Weights of a small GPT-style language model, trained from scratch on English Wikipedia.
Architecture: LayerNorm before each block, no position embeddings, biases, tied embeddings, ALiBi.
Training: a variant of Muon for these matrices, 329M tokens.
Each number is 128 + 32 x the weight over its row's rms, rounded and kept within 0 to 255. Layers, rows and columns count from 0. The size above them is the row's rms in percent of the matrix's.

# layer 5 MLP down (transposed), 1024x256, rms 0.0843, rows 608-634, columns 0-127
size [ 97 104  96  94 109  99  94 106 107 105  95  97  95 109  88 104  97 105  95 100  90  96  95  92 101  96 105]
[[114 169 161  81 164 138  99 120 144 102 123 121 141  96  54 125  85 138 112 108 124 136 108 126 143 141 143 118 162 148 132 112 110 118 110 163 151 126 101  93 127  97 152 121 136 155 116 139 126 150 137 141 143 117 168 138  92  73 161  83 218 133 172  88 105  81 206 147 126 123 140 115  94 119 139 171  93  45 161 113 126 102 116  62 192 150 109 116 121 208 163 130 157 102 148  91 120 174 121  96 146  78 110 146 152 130 110 131 149 108 108 144 149 153  84  90  91 130 128 163 142 136 125 151  81 184 130 119]
 [112  79 131  88 102 102 153 151 113 131 164  43 159 147  91 127 116 113 146  91 120 139 176 170 126 147 102 143  87 121  93 198 103 172 172 133 147 118  90 112 174 113 164  98 174 165 123 122 134 128 134 153 135 110  73 117 138  97 132  61 110  73  95 152 123 131 100 117 199 122  68 135  78 128 192 115 160 162 181 142 139  85 139 113  59 158 149  73 162 178 136 124 112  77 156 152 119  89 158 156 112 104 131 143  76 154 111 144 164 155 118  67 105 101 195 104 158 109 167 144 154  75 154 135 163 149 112  98]
 [160 129 114 127 121 116  98 157 118 156 151 176 167 205 167 131  75 156 139 131 112 130 103  88 220 109 125 146  95 133  94 138 146 101 157 122 183 165 172 139 134 129 132  73 124 137 132 128 128 134 159 164 129 152 102  88 136  88 145 162  41 154 157 169 117 157 122 131 136 119 112 112 103  90 180  78 125  82 137 150  93 133 117 107  52 118 138  95 117 197 194 110 132 140 153 115 185 112 168 123 111 156 190 140 124 149 130 159 105 158 110 177 102 135 112 156 111 135 119 100 124 138 139 155  83 207  92 124]
 [171 154 157 146 135 162  74  97 131 103 102 108  78  86  90 147 122 137 127 160 152 146  75 180 131 157 148 174 117 127 230 118 156 140 100 126  75 149 107 145 126 160 144 151 131  24 118 129 140 105 137 114 151 162 154 140 125 134 148 101 121 116 114 132 123 178 108 156 159 127 150 100 128 123 138 171  90 146 121 107 199 128 118 109 137 118 166  76  91 188  95 114 190 115 148 143 148  57 130  69 151 162 100 118 183 114 131 144 147 175 109 123  86  99  84 167 172 136 165 120 136 147  96 127 147  83 231 127]
 [156  99 126 112 150 102 108 159 122 162  85 113 146 141 193  88 148  98 130 120  76 145 167  86 134 102 125 142  90  94  68 106 187 167 132 135  89 125  79 187 100 124 149  98  93  98 123 114 110 119 113 197 162 134 125  97 172 146 128  97 159  83 103 155  71 159 125 145 189 121 117 135 116 129 152  87 132 108 112 125 116  95 139  89 168 145 142 138 135  96 140 140 105  92 160  89 114 133 135 121 146 123  93 127 126 137 128  96 139 149 145 109 143 138 120 148 104  94 149 123 187 128  71 141 107 181 194 103]
 [156 167 122 175 172 106  67 108 153 167 177 155  73 160 124  93 144 150 103 101 127  39 114 120  75 155 138 130 128 127 176 154 160 122 123 186 180 153  87 152 160 142 161 113 115  83  99 104 137 191  66 108 170 166 107 133  93 107 104 129 115 120 103 112 167 105 141  91  87 193  66 145 143 132  81 161 148  30 137  89 144 125 146 112  89 118 170 149 114 123 154 125 127 140 131 120  96 104 133 182 157 142 123  83  90 103 159  98 156 206 136 144 155 122 119 165 116 152  89 133 118  82 148  66 101  98 115 123]
 [ 95 115 126  97 125 155 105 124  99  95 141 108 137 120 200 152 134 173 140 119 107 103 117 159 141  98  61 128 123 181 112 137 126 102  99 160 159 101 157 132 122 111 176  93  97 142 115 125 118 130 191 138 154 138 125 132 145  98  53 146 123 148  98 127  81 132  50 195  99 149 138 130 146 119 126  69 121 115 128 119 125  87 146 109 123 192 106 146 170 129 145 169 189  84 108 170 115 175  66 110 143 126 109 103 129 117 133 166 149 148 138  60 121 112 179  84 105 144 158  91 152 121 141 156 136 135 162 102]
 [147  89 107 127 102 178 139 168 157 172 102  85 149 131 143 113 153 100 110 130 203 163 144  80 176 162 117 134 152 167 168  96 151  94  63 110 117 107 135 155 172 168 100  70 184 171 159  41 176  96 122 118 128  99 116 116 120 147 169 109 137 147 127 162 195 112 152  78 192  98 171  93 140 143 147 109 100  64 138 175  98  63  62  76 181 141 112 190 144 173 114  78 136 130 171 116 164 104 125 146 162 143 149 113 102 124 117 142 113 150 176 106 158 122 153  94 122 121 133 113  82 131 169 125 156 181 121 191]
 [118  80 153 168 117 141 210 130  99 122 146  89 102 116  85 100 132 112  68 184 112 142  84 116 149 139 148 156 127  48 131 132 154 123 130 145 118 180  99 117  83 118  98 192 138 133 133 100  65 101  69 104 146 149 146 148 122 125 165 155 157 111 108 139 156 100 170 110  80 130 122  78 122 126  97 125 131 137 140 117 132 100 161 176 109 149 153 109 100 116 118 121 131 115 172  78 143 107  76 142 107 160 131 154 150 106 132  95 133 113 138 151  97  99 173 164 149  69 223 145 139 119 136 214 184 129 155 173]
 [120 178  61 130  92 134 124 131 190 163 113 122  87  90  85 119  34 104 123 173 168  37 142 114 153  95  76 130 124  44 101 160  52 150 138  89 102  92 133 122 160 129  70 116  92 119 145 152 143  84 133 136 164 151 120 206 128 106 129 153  59 113 152 145  81 122 120 121 104 134 103 125  69 159 120 170 112 119 160 154 181 117 110  44 109 140  74 122 149 100  59 154 136 179 108 177 165 158  63 121 173 160 179  98 170 151 132 109 118 136  74 146 151 152  75 165 108 135 181 115 116 146 105 124  90 116 167 117]
 [ 61 177 107 197 112 110 143 159  56 109 153  96 173 106 102 146 114 156  95  88 128 201 145 129 111 145 148 152 124 128 172 113 130 118 204 116 147 137 143 136 160 147 147  98 124 183 125 130 127 132  25 112 144  90 140 148 177 134 119 147 113  75 158 115 108  79  83 142 131 123 156 126 126  99 120 115 106 136 143 123 118 104 129 129  87 140  75 158 177 163 119 137 184 149 132 103 164 111 133  83 138 199  92  80 143 125 106 116 136 117 115 121 137 172  99 126 137 157  78 158 117 108 138 155 202 125 115 197]
 [178 181 158 114  92 156  96 124 192  95 128 122  45  94 111 131  90 172 117  58  51 145 173  85  92 105 118 136 126  91 113 103  91 147 163 126 137 125  93  85 112 157 106 144 183 103  68 201 106 158  65 128 149 120 131  97 104 147 181 130 131 135 130 153 153 103 171 149 105 111 108 190 126  87 151  86 172 107  99  95 109 186 181  72 115 121 143 119 180 116 129 163 161 192 108 173 137 164  87 100 113  95 144 128  86 104 140 136 122  92 120 139 107 123 136  69 114 172 163 109 115 110 118 175 114 137 106 167]
 [ 60 189 130 136  79  76 106  88  80 222 153 152 117 154 113 145  72 172 139  79 122 104 108 121 140 238 155  89 143 124 158 138 103  91 194 189 128 213 123 114 109 123 120 168 135 192  87 159  66 153 121 112  98 146  89 136 127 171 130 110 184 164 112  93 112 151 106 152 120  91 111  23 122 126 129 167  62 106 145 112 141 157 107 135  98 123 101 149 132 114 120 155 144 159 101 152 155 146 149 121 104 115  96  93 176 129 116 110 142 132 130 153 157 195 116 164 150 120 116  89 171 149 128 105  87 221 127 127]
 [132 158 155 148 121 179 148  99 162 147 163  93  89  99 147  98 144 174 154 180  91  96  80  65 146 163 141 109 105 137  69 123 137 130 148 122 206 122  99 116 178 121 127 101 172  94 159 113 162 127 141 128 123  96  55 158 126 146  90 226  92  93 110 126 105 187 106 154  98 102 126 125 128 142 114 115 164  54 100 125  61  99 152  99 102 173 110  62 176  88 113 178 150 164 104 191  88 129 137 128 137 133 106 122 145 133  82 114 121 106  89 175 144  95 148 117 147 133 170 118 141  82 125 117 103 124 137 150]
 [ 61 138 100 214 169 101 103  87 163 111 126 138 160 120 152 185  94 130 164 138  50 188 113  92 140 148 126 205 105 131 159 181  72 195 128 110 134 131  99  93 127  93 133 112 131 116 136 142 102 157 123 162 114 146 102 148 114 128 132 102 123 149 111 126 152 117 145 141  89 162 129 131  93 131 177 196 107 151 181  94 116 142  63 130 125  96 146  97 125 100 118 119 136 187 177 142 126 145  92 102 145  91 130 132 141 151 181 158 148 195  99 129 141 173 142 193 150 125  98 122 142 149 120 133 147 143 212 166]
 [111 159 103 106 142 132 116  96 111  91 113 134 155 127 120 149 145 116  75 150  91 113 186 196 185 156  91 117 125 115  83 135 138 101 138 115 152 107  58  88 107 143 105 111 157 124 160  78  98 113 131 137 139 135 159 135 166 161  91 112  98 143 124  70 124 130 104 141 144  84 137 110 143 119 145 111 143 104  77 175 132 177 178  79 147  82 131 142 174 114 130 137 204  85  99 100 116  80 155 166  71 104 105 122 124 164 178 150 163 110  98 172  94  86 110 122 144 165 166 159 152 142 132 136 132 111 141 179]
 [101 138 175 120 122 118 152 186 164 145 153 155 141 110  98  96 116 139  98 136  97  39 164 149  92  60  67 115 118 124  94 109 144  60 116 136  68 115 161 129  87 126 189 129  93 129 135 147 108 130 212 118 110 160 139 156 173 155 126  77 182 145 108 167 117 105  95 155 111  84 127 193 128 144  90  87  77 141 110  85 162 169 120 102 161 156  63 144 108 192 100 146  92 165 159 179 159 157 122  99 168 125 151  91 134 143 131 101 123 116 132 116 188 103 137 134 129 146 124  67  82 136 119 150 165 163 153 139]
 [152  88 164  90  92 140 174 136 112 156 127  73 100 150 131 110  80 120 115 162  77 138 112 103 117 156 161 127 158 118  76  97 102  85 142  93  95 102 121 179 128  93 142 177  55 105 156 137 123  65 125 174 139 136 113 198  67 132 110 134 118 138 119  93  94 156  60 163 152  98 116 104 144 117 174 148 106 141 125  92 118 119 138 115 163 108 161 116 134 104 130  90 132 200 148 122 122 192 156  90 134 210 155 122 145 187 111 107 109 166 146  82 101  87 129 159  84 158 168 139 103 109 179 143 197 100 139 119]
 [127 149 135 128  92 110 212 180  66  88  81 100 138 150 157 115 131 161 131 107 163 119  99 132 149 137  93 132  67 125 149  69 147 131 149 125 132 113 118 151 153 111 147 171  83 123 133 124 101  79 168  73 112  76 145 101  94 175 115 133 134 168 164 138 117 176 103  89 126 144 136 159 137 164 160 122 123  93 145 141  80 188 205 126 122 112 152  62 211 153 185  75 127 116 132 118 178 154 111 106 109 157  97 143 134 182  70 152 154 136  60 154 130 119  93 113 125 187 130 154 172  82 122 140 135 158 172 108]
 [107  89 141 137 182 124 135 182 140 101  96  93 144 150  89 103 191 116 168 161  41 133 180 104 133 123  72 105 127 167 130 168 128 105 106 104 125 117 138 121 121 136 137 134 176  73 115  44 147 123 110 146 112  79  68 114 112 117  33 147 177 111 139 154 137  90 116 189 136 113 111  82 142  48 138 119 113 145  78  88 131  97 160 204  38 112 148 141 150 119 101 108 166  92 143 147 121  62 159 151 131 103 131 163 162 138 187 200 129 173 172 183 106 168 125 101 147 167 115 156 156 118 162  77 176 187 132 135]
 [152 117  94 129 133 178 122 137 134  86 128 177  70 127 140 104 126 123 133 141 132  93 101 106 160 190 166 117 112 144  73 129  99 115 140 132  92 133 137 159 100 164 101 157 133  87 149 170 117 137  91 148 147 146 162  89 123 193 144 127 126 133  80 127 157 146 151 129 113 168 108 136 121 207 115 113 158 127 110 104  62  69  70 134  89 170 113 123  47 149  61 121 163 122 127 121  91 140 147 145 100  85 166 150 167 153 108  95 160 138 161 182 141 192 121  98 105  82 219 138 125 108 118 103 100 110  84 129]
 [ 97 136 126 165 137 174 152 153 116 101  61 104 114 111 158 174 156 105  70 183 173 107  97 135 165 181 125 105 168 124 150 129 101  68 182 130 160 131 143 214  88 166 151 162  61 146 146  66 100 171 148 194  90 146 176 128 151 153 138 144 134 155 100  78  92 154  90 183 145  97 109 136 147 168 124  94 160 101  60 146 165 114 127 108 115  90  59  71 154 107 125  81 137 131 124 105  69 141 144  97 170 113 172 118 138 154 135 145 119 105 127 131 110  96 162 143 119 132 146 142 125  93  93 125 131 156  88 136]
 [119 184  92 131 118 144 123 111 142 154  89 115 128 126  78  94 186 184  96  88 167 132  82  98 193 117  94  98 178 108  79 129 119 142 148 116  96  91  98 104 124 123 135 121 188 127 150 172 116 157 148  98 112 110 114 118 144 150 136 125  68 153 149 109   0 123 150 110 133 133 123  60 138 135 113 132 206 178 103 174 119 164 133 123 175 102 146 115 102  68 121 151 128  92 155 108  98 133  96 163 159 152 134  79  96 137  75 180 111 127 168 142 121 177 162  99 113 151  73  92 152 152 134 119 141 135 164 166]
 [151  90 188 112 101  93  89  72 126 119 135  92 122 111 105 136 116 135 136 157 140  90 115 153 103 136 118 129 166 160 139 149 144 213 149 140 196 141 128 157 149 107  90 111 103 132 125  97  88  99 103 167 102 127 156 190 127 149 109 105 127 150 107 154 133 134  99 126  98 119 103 125  84  89 104 146 154 152 106 101 156 132  55  77 114  36 162 146 133 115  97 178  89  99 135 164 135 125 165 115 130 153 105 150 138 133 126 143 152 115 198 116 109 121  98 154 114 100 121 185 101 108 100  69 154 132 148 124]
 [179 112 180 124 142  71 179 127 114  85  93 138  89 135  84  98 116 135 174  85 199 172 168 174 156 156  98  80 142 123 120 105 105 201 201 153  72 123 175 150 145 121 181 178 166 119 121 136 127  88 122 129 141 143 122  89 153  66 102 127 115 130 100 131 131 149 156 122 102 144  74 172 146 101 106 138 106  96 135 103 110 114 137 168  60 186 172 139  94 102 118 172 177 153  92 121  88  89 152 106 171 162 120 119 177 129  86 104 118 120 141 115 118  98  99 106  78 168 127 139 172 104 105 161  94 126 136 155]
 [128 146 105 168 135 112 108  84 135 144 164 140 100 110 134 127 111  92 107 110 100 107  91  95  95 126 135 128 162  94 114 156 117 214  95  92 117 126 103 174  73 138 166 113 138 134 105 137 116 165 177 153 145  84 146 106 109 116 141  99 108  82 118 116  89 115 173  68 127 141 163 123 149 127  97  73 143  99 122 125 122 134  92 121 139 130  86 186 146 123  90 103  96 201 172 142 125 134 131 153 150 160  78 136 163 155 117 172 161 178 164 150 126  92 101 122  82 166  92 187  30 144 154 108 172  94 130 139]
 [140 120 160 124 165 147 139 123 103  68 131 114 163  82  83 151 143 137 178 156 158 153  91 110 174 136  46 122 165 148 103 143 124 110 106 139 147  67 121 155 153  56  90 119 114 112 134 112 103 118 120 120 110 107 109  85  93 143 101 138 146 155  92 181 123 176 153 177 101 175 139 153 116 182 135 119 138 111 135 114 166 169 144 128  90 130 137  59 144 146 147 121 135  72 189  91 168 139 106 117 131 140  78 142 184  90 133 137 156  99 118  84 149 156 182  94 106 141 111 111 127 136 138 127 162 176  92  89]]
# layer 5 MLP up, 1024x256, rms 0.163, rows 609-635, columns 0-127
size [ 96 107 102 104 104  94  96 110 104  97 102 107 119  88 103  93  95  96  96  94  95  99 100  97  94  97 105]
[[174 154 137 174 139 111 150 135 153 144 100 118 144 141 145 153 168 168 127 168  68 146 143 143 158 178 106 165 148 174 130 157 109 122 144  73 129 183 150  99 163 140  97  51  31 141 197 100 120 155  98 154 167 134  71  96 188  90 116  75  93 117 179 117 151 160 166  88 111 174 144 111 126  97 128 151 102 160  79 108 139 106  84  67 171 124  52  62 133 165 104 162 185  79 133  72 103 151 129 161 162 146 102 107 151  75 124 151 139 114  85 158 105 144 158 106 160 117 129  77  90 102 121 163 157 159 149 109]
 [127 171 149 148 134 154 108  98  85 147 104  80 152 151  94 141  74  54 164 125  92 120 140 150 133 120  89 163  78 110 160  95 156 117 149 160 180 117 152  54 138 143 184 131 174 128 152 113  73 142 142 133 126 158 145 124 133 118 107  75 104 121 127 190  91 174 173 152 112 129  93 197 108 102  98 130 115 111 173  35 160  69 105 111  88 105 148  71 190 134 130  76 145 126   9 138 108 113  94 127  60 140 149 183 138 119 177 153 107 176 135 145 150 117 104 138 110 163 134  98 166 126  91 167 140 134 125  70]
 [ 94 137 152 136  76 124  92 114 177 148 119 167 134 147 118 127 112 162 152 121 149 149 108 178 169 119 114 139 118 130 103 122  81  93 142 115 212 127 137 148 126 135 118 182 127  97  72 145 156 106 131 125  80 121 131 113  89 137 104  95 101 173 213  80 137 151  94 111 171  80 157 146  93  95  77 128 137 118 117  78 140 144 123 109  70 139 163 141 139 145  89  95 154 111 111 135 172 151 121 109  89 109 160 145 123 154 110  93 112 100 121 115 116 141 154 110 168 207 139 108 138 171 125 117 186  89 118  95]
 [ 98 138  87 163 114 142 151 111 134  80 107 123 144 152 125 120 187  92 182 169 105 151 159  99 218 121 177 147  50 127  57 111 166 104 147 150 132 115 140 114 132 168 124 134 115  97 122  92 147 121  77  90 101 127 136 121 138 136 100 103 197  92  98 130 107 132 119 102 126  75  88 122 147 118 176 135 156 183 135  93  51  95 138  88 119 144 145 146 124 131 174 138 143  95 140 112  28 149 103 157 148 131 133 117 152 143 146 175 153  85 137 106 116 158  75 124 146  79 139 146 149 132 145 140 103 178  96 132]
 [167  95 105 124  81  99 185  65 154 104 148 140 118  79 158 144 122 152 133 105 132 147  98 145 159 144  80  70 165 147 104 142 127 118 129 104 103 133 118  75 187 157 143 125 108 132 106  99 139 127  63 131 109 103 118 118 197  98 130 162 127  91 122  76  78 115 167 103 125 108 122 134 171 157 147 184 133 104 155 122 162  89 146 167 118 164  93 151 113 173 161 195  87 142 157 139 165  90 203  78 109 110 112 106  68 159 100 143 110  70 119  83 103 120 157  82 151 173  90 163 191 199 138 142  88 159  96 113]
 [118 104 157 147 143 106 139 128 125 166 128 123  91 150 105 106  76 136 131  96 194 115 152 166 185 184 114 157 113 134 134  99  54 124 135 150 128 154 172 103 137  60 144 143 153 137 137 145 134 194 153  69  93 168 148 143 119 187 175 132 105 134 169 141 103 136 143 127  85  85 104 137  79 118 178  63 167 107 158 152 116  62  75 125  66 137 133 196 113 186  91  87 141 136 183 137 117  75 116  94 134 132  65 174 137 131 143 152 142 129 159 133 154 110 107 110 139 117 109  93 127 217  87 146 156 128 122 113]
 [158 178  81 125 168 104 145 166 151 173 106  97 181 107  78 156 130 146 136 117 121  55 158 168  84 170 160 145 109 106 118 121  98 124 105 112 186 110 172  44 110  75 128 126 172 199 120 121 144 148  88 112 105  89 111 110 118 153  80 115  99 148 101 102 117 135 125 146 125 165  99 155 100 157  92 202 174 156 156 115  85 128 174 152 180 117 164  86  93 154  89 171  89 130  98 118 119 111 140 132 146  82 125 129 164 140 144 119 142 112  69 148 134 109  75 153 109  97 121 168 143 184  88 112 110 110 125 109]
 [ 92 126 109 102 119 149 155 157 142 106 115 105  92 112  92  73  83  89 103 189  63 128 168  98 123 131 155 113  47 106 145 126 175 168 127 151 111 118  88  90 185 118  89 205  94  98  99 116 141  37  87 126 184 170 111 140 111 146  94 172 114 101 159  86 134 136 160  92 162 153 163 137 106 104 152 150 145 136 111 182 143 106 114 133 156  84 107 117 102 158 166 143 102 122 126 121 167 144  68 143 118 132 112  56 117 137 143 121 104 122 143 126 153 148 163 155 136 107 173 181 157  80 107 214  91 151 129 144]
 [137 100 113 104 144  83 161 161 118 133 108 172 128 127 113 160  93 106 114 192 101 112 124  77 132  99 183 179 118 156 183 125 132 104 124 124 123 146 186 125 153 166 135 138  84 176  90  94 182 113 154  99 195 147 120 167 115 115 179 112 167 120 155 124 119  79 165 159 172 144 103 108  93 126 181 108  91  82  72 124 118 150 142 204 126 165 121 145 147 140  89 140 118 177  91  93 145  91  48  86 150 118 111  98 132 108 146 104 134 157 100 158 171 150  69  96  55 123 108 101 110 101 123 207 156 104 126 102]
 [168  90 149 215 137 132 175 142 103 173 126 157 156  83 117 104 174  92  55 111 146 107 143 127  97 120  88 169 133 123 107 136 103 111 150 159 127 130  75 150 124 136 164 164  78 103 102 112 152  77 115 128  85 163 130  49  91 169 150 106 154 138 143 160 169 161  96 142 125  95  98  68 132 129 134 152 143 115 137 110 136 105 144 166 124 145 140 169 133  51 124  95 109 131 107 173  95 189 153 159 117 133 116 162 114 185  81 144 145 161 145  92 111 127 145 108 165 123 163 139 146 158 105 101 147 116  84 102]
 [138 119 183  97  93 150 122 123 192 123 136 116  91  88  83 135 167 114  93 140 169 202 166 145  99 157 157 152  91 105 164 176 139 160 156 106 149 159  88 113 148 125  83 120 125 119 165 182 104 103 138  89 130 116  84 153  89 111 115  84 167 152 123 151 116 190 181 105 121 124 192 127 170 182 129  78 135  95 174 162  85 166  69 120 137 125 152 180 107 121 161  72  87 153 124  81 120 109 138 144 160 102 119 122 172  68 162 158 169  93 127 128 128 122 144 160 120  94 133 155 133 146 167 126 141 107 158 173]
 [123  70  59  99  91  82 159 120 100 142  61 123  66 148 162  97 114  78 132  83 177  92 112  77 179 170 131 135 125 137 139  80 124 162 128 127 153 143  96 142 123 121 149 100 138 173 149  65 193  77 136 125 145 110 119 153 111 163  48 128 139 152 187 149 131  86 113 103  91 189 101 157  99 182 119 154 141 130 141 176 122 122 146 110 145 143 121  75 134 132 186 133 150 134 156 106 233 157 128 121  54 128 117 118 168  92 140 177 148 121 175  79 110 137 119 118 201 155 128 108 122 137 148 130 126 108  97 116]
 [124 159  84 112  91 113 147  99 167 116 151 136  77 141 107 110  59 142 204  99 121 114 138 110 149 127 125 170 145  50 106 141 101 142 177 130 148 118 111 166 126  96 177 216 146 121 198 120 167 171 164 151 114  99 116 100 167 177 147 126 181 137  95  92 116 139 144 108 113  55 121  96 123 125  90 125 168 134  86 208  86 143 129 145 145  98  97 126  76  82 114 153 144 101 143 140 118 148 127 105 126 130 104 103 137  51 111 186 118 168 103 110 111 169 139 131 152  81 131 159 186  54 148 152 148  87  83  82]
 [214 160 123 109  91 153 115 136 148 161 114 158 100 127  68 159 114 127 134 138 101 106 142 158 122 122 104 131 131 173  80 126  88  82 126 147  98 179 146 174 128 149 137 112  40 166 134  80  72 154 142 104 173 145 135 170 116 127 140 151  83 124 177 120 146 146 106 128 114 144 205  80 124 132  69  75 113 172 204  99 134 144 167 130 112 135 104  95  58  98 126 187  86 166 136 139 162  97 135 156 118  89 118  74 119 115 109 102 129 118 134 129 119 135 167 179  80 112 122 109 130 175 115 149  92 169 118 107]
 [118  43 155  97 182 140 140  74  38  98 139 109 115 118 154 113 155 109 126 124 128  75 132 112 164 118  92 144 166 136 154 182  99 141 122 163 124 142 120  41 161 148 112 194  89 109  92 101 212  84 115 110  57 152 145 131 126 131 162 140 160 178 132 118 156 121 163 155  89 163 135 147 109 172 130 119 171 179 130 145 127 119 133 129 117 136  80 116 118 102  93 116 143  62 199 159 141 100  86 110 129 115 143 165 112 133 119  59  99 132 158 146 119 205  63 165 169 182 109 147  94 142 123 129 168 138 137 111]
 [ 75 137 156 112 136 114 137 190 152 138 186 171 141 108  97  63 179 135 133  94 106  77 104  84 175 182 160 134 133  71 115  89 155  87 142 140  60 140 117 172 165 111  70 132 152 153 121 147 116  61  86 187 159 132 128 120 120 134 202  74 127 105 112 115 145 183  98 100 109 119 109 104 145 168  86 144 208 154 121 112 196 106  78 142 112 108 114 128 158 121 150 170 122 152 148 170  94 145  92 180 148 186 166 118 109 114 101 165 127 118  78 155 157 118 109 137 123 151 129 118 162 110 180  84  71 134 117  98]
 [122  97 111 164  95  90  99 175 137 111 133 153 135 122 157 153 121 130 137 163 125 109 157 190 116 117 157  95  99 120 107  80 116 179 103  62 112 119 138 147 156 124  79 113 106 140 180 106 162 141 149 194 133 125  80 128 131 166  82 104 146 136 134 175 124 139 146  89 206 135 107 126 113  98  70  92 131 165 146 239 137 168 104 153 158 137 139 106 143 137 154 178  76  90 115  90 162 106 121  93 101 158 211 129 124 148 134 129  99 172 138 112 132 111 132 179 148 118 117 108 152  75 125 157  89 107 123 133]
 [112 116 128 123 120 120 111  99 126 187  93 163  81 107 137 159 155 121 127 101 169 117 185 108 165 120 121 127 137 137 186 133 141 127 156 111 113  80 103 156 101 145  50 117 185  61 154 133 121 153  67 136 116 183 128 144 144 174 132 115 111 129  86 132 157  94 158  80 157 132 193 141  93 163 159 161 103 111 168  74 118 184 134 165 148 183 150 137 151 106 142 131  95 158  96 150 132  95 151 139 132 131 159 124 143 122 159 124 152 118 166 111 181 132  40 124 135  66 112 109 110 100 125 161 150 175 140  81]
 [ 87 127 168 130  84 130  70 194 124 121 143  72 102 122 154  90 175 146 109 108 151 113  63 130 140 143 166 207 125  90 109 140 133 127 126 204 109 111 118  94 116 162  74 164 144 139  96 176 146 127 145 164  90 176 162  99  95  52 139 150 123  89 101 121 154 190 127 129  47 158 122 166  94  85 131  85 120 130  50 180 114 150 177 127  96 147 136 170 169 159 103 151  95 174 102 115 149 142 166  85  95 123 134 106 102 119 156  97  89 101 109 128 115 158 139 144 162 156  55  74 129 129  84 120 111 151  90  74]
 [148 148 119 120 101  95 139 115 193  64 155 113 128  87 102  65 127 135 110 123 114 152 123 128 150 110 100 124 135  57  82 130 151 127 147 116 144 175 128 140 162 111 156 194 107 183 101 124 151 114 140 143 113  76 152 113 186 134 152 212 123 145 173 106  58 106 123 188 113  99 113 101 120 127 173 117 177  90  81 131 130 114 134 111 135 118 148  47 158 109 140 160 110  36 145 146 169 135 122 174  70  75 140 134 144  60 161 147 165 116 131 148 102 124 187 157 151 126 136 103 157 124  87 128  83 148 127 110]
 [ 74 163 134 122 152 115 141 132 169 129 175 129 117  88 152 187  46  84 139 167  88 129 156 184 114 100 148  99 150 175 101 144 176 151 144 111 140 144 147  52  98  99 168 139 126 172 104 148 120 120 106 101 152 106 123 121 192 162 103 110 123 148 136 144 147 203 148  58 185 126  76 123 130  75  94 153  92 146 128 115 133  88 115 124 119 150 192 164 134 112 106 197 161 109 155 138 103 152 102 136  79 125 115  90 148  99 113 150 168  54 198 144 172 151 137 192 162 134 164 158  92 118 118 187  97 123 113 129]
 [ 83 145 230 151  85 132 144 112 129 110  93 144  95 123 195 127  98 138 165 116 121 128 164 142 130 137 125 131  94 118  85 148 111 126  89 143  77 120  56 114 141 108 167 171 105 116 151 130 106  53 104  99 123 130 205 139 135 150  64 133 128  99 114 155 180 113 103 140 100 112 154 127 103 102 111 104  95 161 148 155 116 170 190 161 100 142 141 132  84 171 179 104 116 152 116 101 152 167 132 164 113 130 153 160 125 165 173 100  74 121 130 132 117 148 141 126 177  90 120 178 103 147  76 127  97 132 104 120]
 [103 106 168 124 140 115 110 118 103  89 138 179 112 101 132  91 155 153 135 100 104 148 160 141 121  71 174 185  81 158  65 135 195 144 153 132 118 123  98 211  87 138 123 177 147 142 143  88 103 163 180  95  85 153 121 150  94 122 121 152 184 140  67 187 162 114 167 130  66  90  72  84 149 150 127 214 209 124 125 120 140 139 118 170 102  74 120 117 141  64 125 152 131 142  90 129 145 163 126 139 108  91  80 159 177 105 114 108  62 115 115 148 154 174 113 115 119 120 120 125 134 192 173 169 111 113 132 164]
 [133  72  93 119 139 137  73 148 143 161 160 111 145 203  97 142 161 135  94 177 185 134 118 130 114  98 107 108 190 144 140  95 125 115 141  78 123 124  71 127  73 112  77 137 129 155  93 114 146 125 141 127 127  74 123 179 139 132 137 184 162 117  99 148 100 109  85 120  79  71 113 142 110 177  93  99 105 141 100 150 123 131 110 145 110 121  98 113 115 134 143 108 159 188  95 155 146 153 144 117 155 146 122 119 146 143  82 141 136 199 148 149 163 123 140 145 102  88 162  67  82 149  85 105  51 187 107 148]
 [112 111 149 117 118 119 169  67 107 123 151 134 132 143 159 126 173 134 143  81 144 122 195 104 117 126  90 125 124 145 103 115 161 138 151 155 109  75 182  89 102 164 162 183 162 129 161 107  92 147 136 105 189 170  95 168 122 109 126 108 101 146  95  67  79 168 137 158 110  95 172 184 147 142 123 139 156 139 109 144 101 134 145  77 134 121 171 132 134 152 135 129 140 172  91 163  88 155 125 130 106 138 114  70 138 118 231 119 114 172 166 151 104 135 109 165  61  76 116  81 153 136 110 115  94 132 144  94]
 [210 113 127 125 175  95 117  82 114 139  62 106  83 143 141 111 163 111 116 161  91 146 134 130 131 161 153 173  97 147  52 107 178 126 146 113  99 107 140  93 154 174 117 134 121  83 163 155 207 138 128 125 213 115 102  84 171 153 172 136  60 171 145  90 139 129 178  92 138  92 162 126 107  97 167 123 132 154 130 115 155 159 121 158 129 145 131 123 155  86  93 114 167 200 149  85 206 119 181 150 160  77 133  59 169  81 133 107 156 145 111 146 152  49 144 153 172 133 139 162 114 150 111 124 168 153 158  98]
 [159 183 110 119 143 140 147 114 138 133 113 208 136  81 147 139 100 133 144 126 175 102 138 165 107 237 107 132 115  65 108 168 102 135  57 108 121 114 108 130 158 116  73 102 163 148 156 108 161 104  87  80 124 161 148 184 150 121 120 114 113 104 115 112 130 134  96 115 150 106  90 121 158 131 203  91 107 189 173 151 188 119 132 206 107 114 143 100  88 110 108 204 111  64 139  82  63  73 151 120 106 147 137 126 106 121 157 136 118 100 111  90 158 122 128  93 136 123  82  91 138 126 122 137 150 103 147 127]]